Part of a small language model's weights: vocabulary 1024, 2.75M parameters.
Each number is 50 + 15 x the weight over its row's rms, rounded and kept within 0 to 99. Layers, rows and columns count from 0. The size before them is the row's rms in percent of the matrix's.

# layer 4 MLP up, 640x160, rms 0.121, rows 254-294, columns 80-159
091:69 33 67 50 71 46 36 24 48 49 23 63 40 40 81 39 72 25 40 25 55 57 48 44 44 67 78 62 48 43 40 41 46 35 40 39 43 63 38 41 60 59 49 47 28 43 42 56 62 57 53 50 61 31 51 58 59 38 58 59 54 50 28 33 38 55 53 59 33 26 24 70 53 48 26 72 55 49 46 42
091:71 54 54 69 42 62 75 79 36 82 65 46 09 51 54 41 59 60 49 62 47 72 52 54 55 41 58 60 29 42 47 47 44 43 52 46 45 55 80 27 53 58 33 32 73 36 46 51 47 58 37 67 34 41 37 42 49 60 42 51 68 47 60 49 67 57 00 64 40 43 11 46 54 55 51 22 62 61 66 23
098:48 65 50 51 66 51 50 39 40 30 44 47 30 63 26 42 67 40 45 52 62 31 50 45 64 41 32 48 37 57 41 23 63 44 51 44 39 21 68 54 34 22 53 82 59 80 63 30 21 50 90 57 61 57 54 68 40 58 41 62 53 53 65 72 43 28 50 51 70 59 62 56 50 99 42 33 70 42 54 45
092:22 42 61 60 39 54 58 42 56 67 54 61 46 60 70 17 51 54 17 50 56 62 60 68 70 43 60 67 59 46 33 65 35 42 70 51 30 39 54 33 40 40 22 30 45 42 53 71 48 51 76 65 37 54 20 17 59 45 60 63 44 50 48 41 47 55 33 25 70 62 34 37 58 60 28 30 85 34 39 32
098:40 44 66 44 62 65 26 25 62 59 51 67 62 45 74 59 57 56 29 66 35 47 54 67 35 80 60 84 57 66 50 43 67 44 30 43 61 35 66 53 46 62 63 14 60 47 47 30 79 55 53 39 42 67 66 33 42 52 58 45 30 29 65 41 52 55 45 35 67 38 45 42 66 59 40 62 39 57 53 20
101:60 40 45 39 47 28 66 40 60 51 55 62 73 48 45 74 33 85 16 43 24 41 79 56 32 39 94 40 31 42 70 58 32 59 39 20 64 52 64 67 20 47 52 39 60 54 47 58 52 41 60 68 67 67 34 68 43 47 30 56 39 55 41 65 51 69 62 49 57 78 59 61 53 72 39 63 42 55 71 45
096:67 55 61 48 41 50 44 39 26 44 45 24 47 27 75 44 59 67 55 33 62 64 81 31 32 40 67 72 33 61 36 51 61 55 23 44 48 45 71 56 47 53 38 34 80 47 70 44 49 51 36 53 33 10 42 34 31 54 61 65 43 46 53 47 57 39 13 56 19 47 61 40 54 55 78 34 55 35 69 46
102:50 28 50 37 62 28 65 41 66 22 60 73 75 53 53 63 59 18 51 37 60 40 46 32 51 47 32 45 64 82 32 60 61 58 76 43 68 29 44 36 55 54 53 43 62 47 38 85 53 45 63 56 80 43 50 63 34 35 61 58 62 49 60 31 69 29 25 63 28 33 18 40 73 36 53 13 46 68 67 62
100:51 48 51 69 65 33 75 43 21 67 67 55 40 21 49 30 48 37 47 32 68 67 56 51 41 39 49 53 54 41 42 32 01 58 65 68 30 53 26 48 27 45 60 35 40 61 53 24 48 57 36 33 65 54 51 49 54 47 52 69 52 62 54 47 62 49 44 12 79 64 63 95 29 64 24 49 71 22 52 49
094:35 42 43 36 73 61 57 54 38 31 59 49 74 37 08 70 50 46 57 68 59 59 48 44 55 46 44 50 45 83 58 47 67 54 42 41 53 34 57 58 52 58 18 35 29 45 63 43 33 75 75 57 53 28 53 56 54 42 50 75 49 43 62 57 21 35 23 48 42 58 16 55 44 49 72 53 62 48 47 57
099:57 57 31 48 91 26 41 56 74 54 43 75 67 41 35 54 62 56 71 80 45 66 43 39 53 59 54 58 37 46 31 56 55 35 50 32 59 52 65 34 52 50 63 71 46 43 64 61 73 48 67 66 14 43 45 53 32 32 70 68 95 37 64 59 46 47 35 74 37 59 42 49 54 40 44 48 52 44 52 38
095:57 82 42 63 19 71 40 48 51 29 36 34 72 70 45 52 73 58 35 24 40 32 45 79 41 52 54 47 43 49 52 72 52 48 72 57 63 22 47 38 49 42 62 11 65 47 30 65 49 47 42 80 63 41 62 38 61 53 06 48 51 88 57 35 69 80 56 56 32 55 39 47 41 59 38 44 71 71 56 31
096:50 79 56 66 69 43 64 42 37 42 63 66 43 47 84 36 45 81 83 63 61 56 34 22 59 72 39 13 33 76 50 38 16 44 74 37 48 34 74 70 61 48 59 34 46 74 57 41 44 29 30 51 53 60 65 64 53 60 24 58 37 29 25 22 49 66 29 32 49 56 63 53 61 56 28 64 66 46 37 41
077:49 42 47 82 40 57 50 35 73 62 38 66 33 48 44 22 35 72 56 48 32 67 26 35 54 38 41 63 74 35 52 49 67 18 53 54 32 55 26 51 37 49 51 39 69 64 71 52 15 50 65 58 68 43 42 54 70 51 50 79 57 67 63 14 60 55 61 61 71 49 30 22 52 40 81 59 23 54 34 65
100:56 54 61 33 32 48 73 72 50 64 50 44 36 55 70 70 23 56 84 51 52 31 58 51 40 49 50 42 48 71 40 64 35 62 62 24 47 60 36 45 30 57 68 37 74 53 56 59 64 35 39 59 42 59 48 33 69 50 64 30 47 38 32 81 50 54 49 49 53 28 55 62 49 48 48 48 50 32 38 32
103:76 75 46 63 39 33 82 60 47 60 33 47 40 32 57 41 46 47 42 27 42 49 55 44 58 44 71 50 27 26 46 73 54 52 79 45 32 44 13 49 47 48 58 80 45 63 49 53 64 45 58 64 62 46 54 44 58 42 23 49 39 53 46 34 60 75 57 32 60 32 81 40 35 50 42 45 61 57 26 25
093:47 62 34 51 55 60 39 19 69 62 66 31 43 64 25 38 68 58 24 67 31 35 47 36 27 33 85 50 44 40 48 53 66 68 32 82 61 49 13 52 60 64 40 35 27 26 65 60 44 51 45 39 46 81 25 30 59 38 41 60 50 46 58 73 27 43 74 44 42 53 67 80 44 49 59 36 33 67 66 51
103:61 37 42 27 67 40 56 29 65 59 22 46 44 56 64 52 46 42 47 43 52 31 56 23 59 32 39 67 23 47 67 69 30 55 40 49 64 30 63 50 48 35 53 70 39 26 34 44 36 33 42 57 45 19 42 37 50 38 51 61 66 71 75 40 37 55 26 55 66 67 38 25 68 40 48 69 41 32 11 46
102:53 56 54 54 54 74 37 36 34 53 53 48 49 24 27 29 42 71 39 25 24 20 61 63 48 82 63 43 31 60 52 24 43 37 42 56 16 41 29 70 46 67 65 55 42 49 60 66 69 51 49 41 40 50 42 49 27 57 17 46 56 80 55 44 43 59 58 57 70 46 54 71 51 57 53 45 51 55 66 46
094:40 55 46 38 64 28 75 42 67 37 56 01 50 52 64 70 36 64 75 30 55 66 30 60 47 49 39 78 34 37 27 48 79 36 77 43 53 61 45 61 70 34 39 51 40 44 77 54 48 63 17 71 42 54 53 76 71 46 32 34 40 52 56 48 42 61 53 56 34 47 40 50 49 45 62 39 53 46 31 45
096:82 51 26 30 40 28 28 20 34 58 50 73 42 15 49 44 41 34 59 46 35 59 55 57 68 60 43 70 45 35 40 45 35 41 32 59 61 45 27 79 53 49 70 68 41 54 71 76 53 52 26 61 30 36 61 66 39 82 46 80 52 67 54 50 75 61 58 47 68 81 46 46 49 54 34 60 32 68 68 58
114:33 28 40 53 37 42 82 19 62 55 64 57 42 46 45 34 61 55 37 73 37 77 62 55 59 56 39 35 54 57 73 36 43 62 27 69 49 33 38 34 28 87 17 44 43 69 27 35 61 59 43 28 50 62 21 50 75 62 81 55 50 58 57 31 71 69 53 49 38 63 48 39 52 62 83 54 52 53 53 47
102:25 30 62 51 63 64 73 47 79 68 75 60 63 34 54 41 61 51 57 62 38 50 61 29 43 43 43 55 56 56 45 88 25 34 54 46 48 59 43 55 49 46 39 41 72 48 54 87 53 41 61 64 53 62 14 23 35 42 50 51 50 28 58 22 54 41 55 58 55 50 60 69 47 55 51 68 68 60 15 36
096:22 48 29 53 68 48 57 33 27 89 57 53 39 50 38 28 58 51 19 37 83 74 37 55 62 51 84 59 57 68 47 38 64 21 46 50 50 62 55 38 51 67 49 34 75 66 56 57 47 64 56 66 09 67 53 48 30 39 43 62 54 45 49 59 33 43 49 61 40 37 43 61 64 64 37 32 65 77 61 69
094:73 50 65 56 71 61 57 45 52 58 31 45 51 53 62 49 52 51 39 54 65 83 47 70 62 53 43 61 42 19 52 78 47 65 37 58 34 57 56 49 54 57 60 27 70 78 00 52 60 35 60 46 83 52 34 55 27 56 64 51 33 67 29 54 31 38 49 25 64 68 11 45 58 40 28 44 22 49 60 38
102:34 53 37 48 56 42 34 29 52 47 71 64 29 46 42 69 41 72 49 01 57 80 18 21 38 60 45 47 22 66 48 26 53 55 53 37 71 41 77 42 58 55 71 23 50 49 39 67 58 52 22 50 42 70 60 51 44 69 51 43 53 63 35 49 56 65 58 69 44 42 41 63 35 50 26 74 52 51 34 38
099:51 47 60 33 32 25 33 53 57 45 49 39 52 64 21 34 31 48 50 31 33 40 65 41 68 74 75 47 64 37 55 30 52 38 49 58 53 37 53 62 41 67 23 77 75 66 52 45 37 45 41 61 33 27 54 21 32 42 42 58 68 46 69 49 14 31 33 45 64 60 43 53 44 32 62 52 56 50 53 73
117:49 53 52 41 42 50 44 35 37 42 89 66 30 39 46 30 46 56 59 39 51 68 56 70 37 54 52 37 65 30 59 47 74 39 59 57 36 16 34 54 47 49 27 58 50 53 47 62 80 35 85 49 40 37 47 42 30 48 75 42 23 47 48 62 41 27 46 53 79 32 63 34 89 59 41 43 86 45 30 34
105:58 64 60 72 45 53 39 41 46 43 58 48 52 46 60 49 38 62 61 39 66 43 64 34 48 52 60 21 21 71 35 80 67 51 45 29 75 35 40 63 43 68 29 36 73 57 80 41 33 42 70 68 42 35 31 40 57 26 37 50 29 51 36 64 56 64 50 49 48 53 52 32 26 85 88 52 57 62 59 75
098:26 53 32 50 48 59 57 43 44 57 33 55 52 41 32 49 54 47 68 29 55 32 65 69 54 51 60 31 38 49 59 67 56 49 51 70 67 43 37 49 62 67 60 15 54 42 25 68 31 42 61 62 61 17 80 32 61 56 68 58 62 63 52 41 71 74 51 43 49 06 46 35 33 39 51 60 67 55 27 49
100:73 47 54 59 13 35 45 43 51 47 44 43 33 58 59 17 48 61 46 74 48 92 56 62 23 43 68 43 47 37 84 53 37 43 55 33 33 26 54 40 31 59 24 51 33 43 55 38 26 60 75 57 57 23 64 50 52 56 65 56 60 48 55 43 24 76 29 56 60 61 40 51 57 43 63 34 45 23 50 35
107:62 31 47 74 88 64 73 48 62 57 35 55 44 46 39 56 55 29 45 44 49 44 53 71 48 30 33 32 30 69 51 58 50 88 45 47 28 53 66 46 50 25 39 20 43 61 65 62 76 13 48 34 41 44 69 54 83 58 14 45 68 44 31 48 37 51 63 60 65 45 57 47 56 26 62 28 57 48 56 49
088:52 23 52 78 74 36 46 40 40 43 50 68 54 30 56 43 33 69 48 33 65 63 65 44 57 31 38 46 41 51 28 38 42 45 53 44 47 70 43 51 23 59 14 63 40 73 35 57 45 28 49 28 69 60 52 56 65 58 48 72 36 24 35 67 39 42 29 37 38 40 78 44 70 54 68 63 45 58 68 57
103:75 46 75 49 36 46 46 53 46 32 53 67 31 43 04 27 62 53 42 32 24 39 52 50 55 61 51 54 59 84 36 39 55 76 38 44 27 61 37 44 44 43 72 38 69 40 81 74 73 48 56 28 44 50 53 29 66 38 35 50 57 52 69 48 42 48 66 47 51 29 58 34 86 46 57 55 33 47 26 41
102:25 49 28 85 57 14 63 35 52 69 34 44 40 55 63 37 64 63 44 36 86 66 42 37 32 48 41 42 35 55 60 43 59 67 53 38 63 69 41 54 45 55 63 54 48 42 55 45 55 56 65 50 54 51 46 65 20 64 54 26 51 85 49 59 27 54 61 71 55 59 73 55 42 69 53 34 60 64 21 60
106:42 47 28 15 45 71 53 42 22 81 39 78 60 48 46 33 58 49 73 50 45 72 45 64 52 59 55 43 58 41 57 36 46 61 92 43 63 33 33 40 43 29 42 43 59 20 32 54 66 83 43 55 51 42 32 65 35 65 53 75 46 56 39 38 47 44 32 40 87 29 43 64 33 50 34 52 51 38 77 50
097:91 71 61 28 50 29 47 24 62 42 61 33 48 34 62 47 40 20 60 33 14 37 68 26 58 54 37 40 60 44 31 50 28 49 67 55 59 33 53 30 45 73 35 42 51 66 56 51 44 28 46 41 63 38 46 67 60 47 61 44 63 36 16 40 48 81 41 42 60 48 40 56 48 61 37 40 36 66 64 42
098:32 26 42 57 25 79 76 63 49 39 62 31 38 31 53 69 60 67 44 47 39 69 31 46 77 67 34 33 37 50 76 49 39 23 57 61 51 63 67 68 55 46 37 62 71 46 57 28 39 50 63 59 40 52 42 30 32 37 26 41 57 58 55 62 54 46 45 51 60 56 49 50 71 03 54 51 47 69 62 56
103:86 42 86 40 48 57 45 73 17 80 43 59 55 34 49 23 37 66 67 51 38 44 40 66 43 47 67 79 52 68 39 46 46 37 42 45 67 57 64 36 33 52 32 49 60 46 67 53 93 32 34 59 15 13 43 69 68 48 65 44 41 61 30 38 55 55 55 42 53 45 50 71 57 34 58 44 35 67 70 43
094:68 61 17 50 54 53 55 37 93 68 31 47 53 39 59 68 39 67 37 60 60 52 47 47 41 53 48 36 69 56 45 69 47 52 34 64 47 69 64 49 41 69 63 51 51 55 48 60 44 40 75 71 41 46 37 43 51 36 62 66 55 71 70 56 59 27 72 40 36 62 59 69 51 59 53 55 45 41 26 67
097:15 52 41 45 41 32 44 77 61 45 46 66 75 39 55 73 43 61 36 40 65 36 37 59 73 64 53 57 64 27 52 38 66 48 30 44 48 28 84 60 21 16 45 69 73 23 37 65 39 56 77 26 60 86 63 59 73 62 34 39 51 74 44 44 31 77 41 19 33 54 62 28 68 45 32 44 55 69 60 38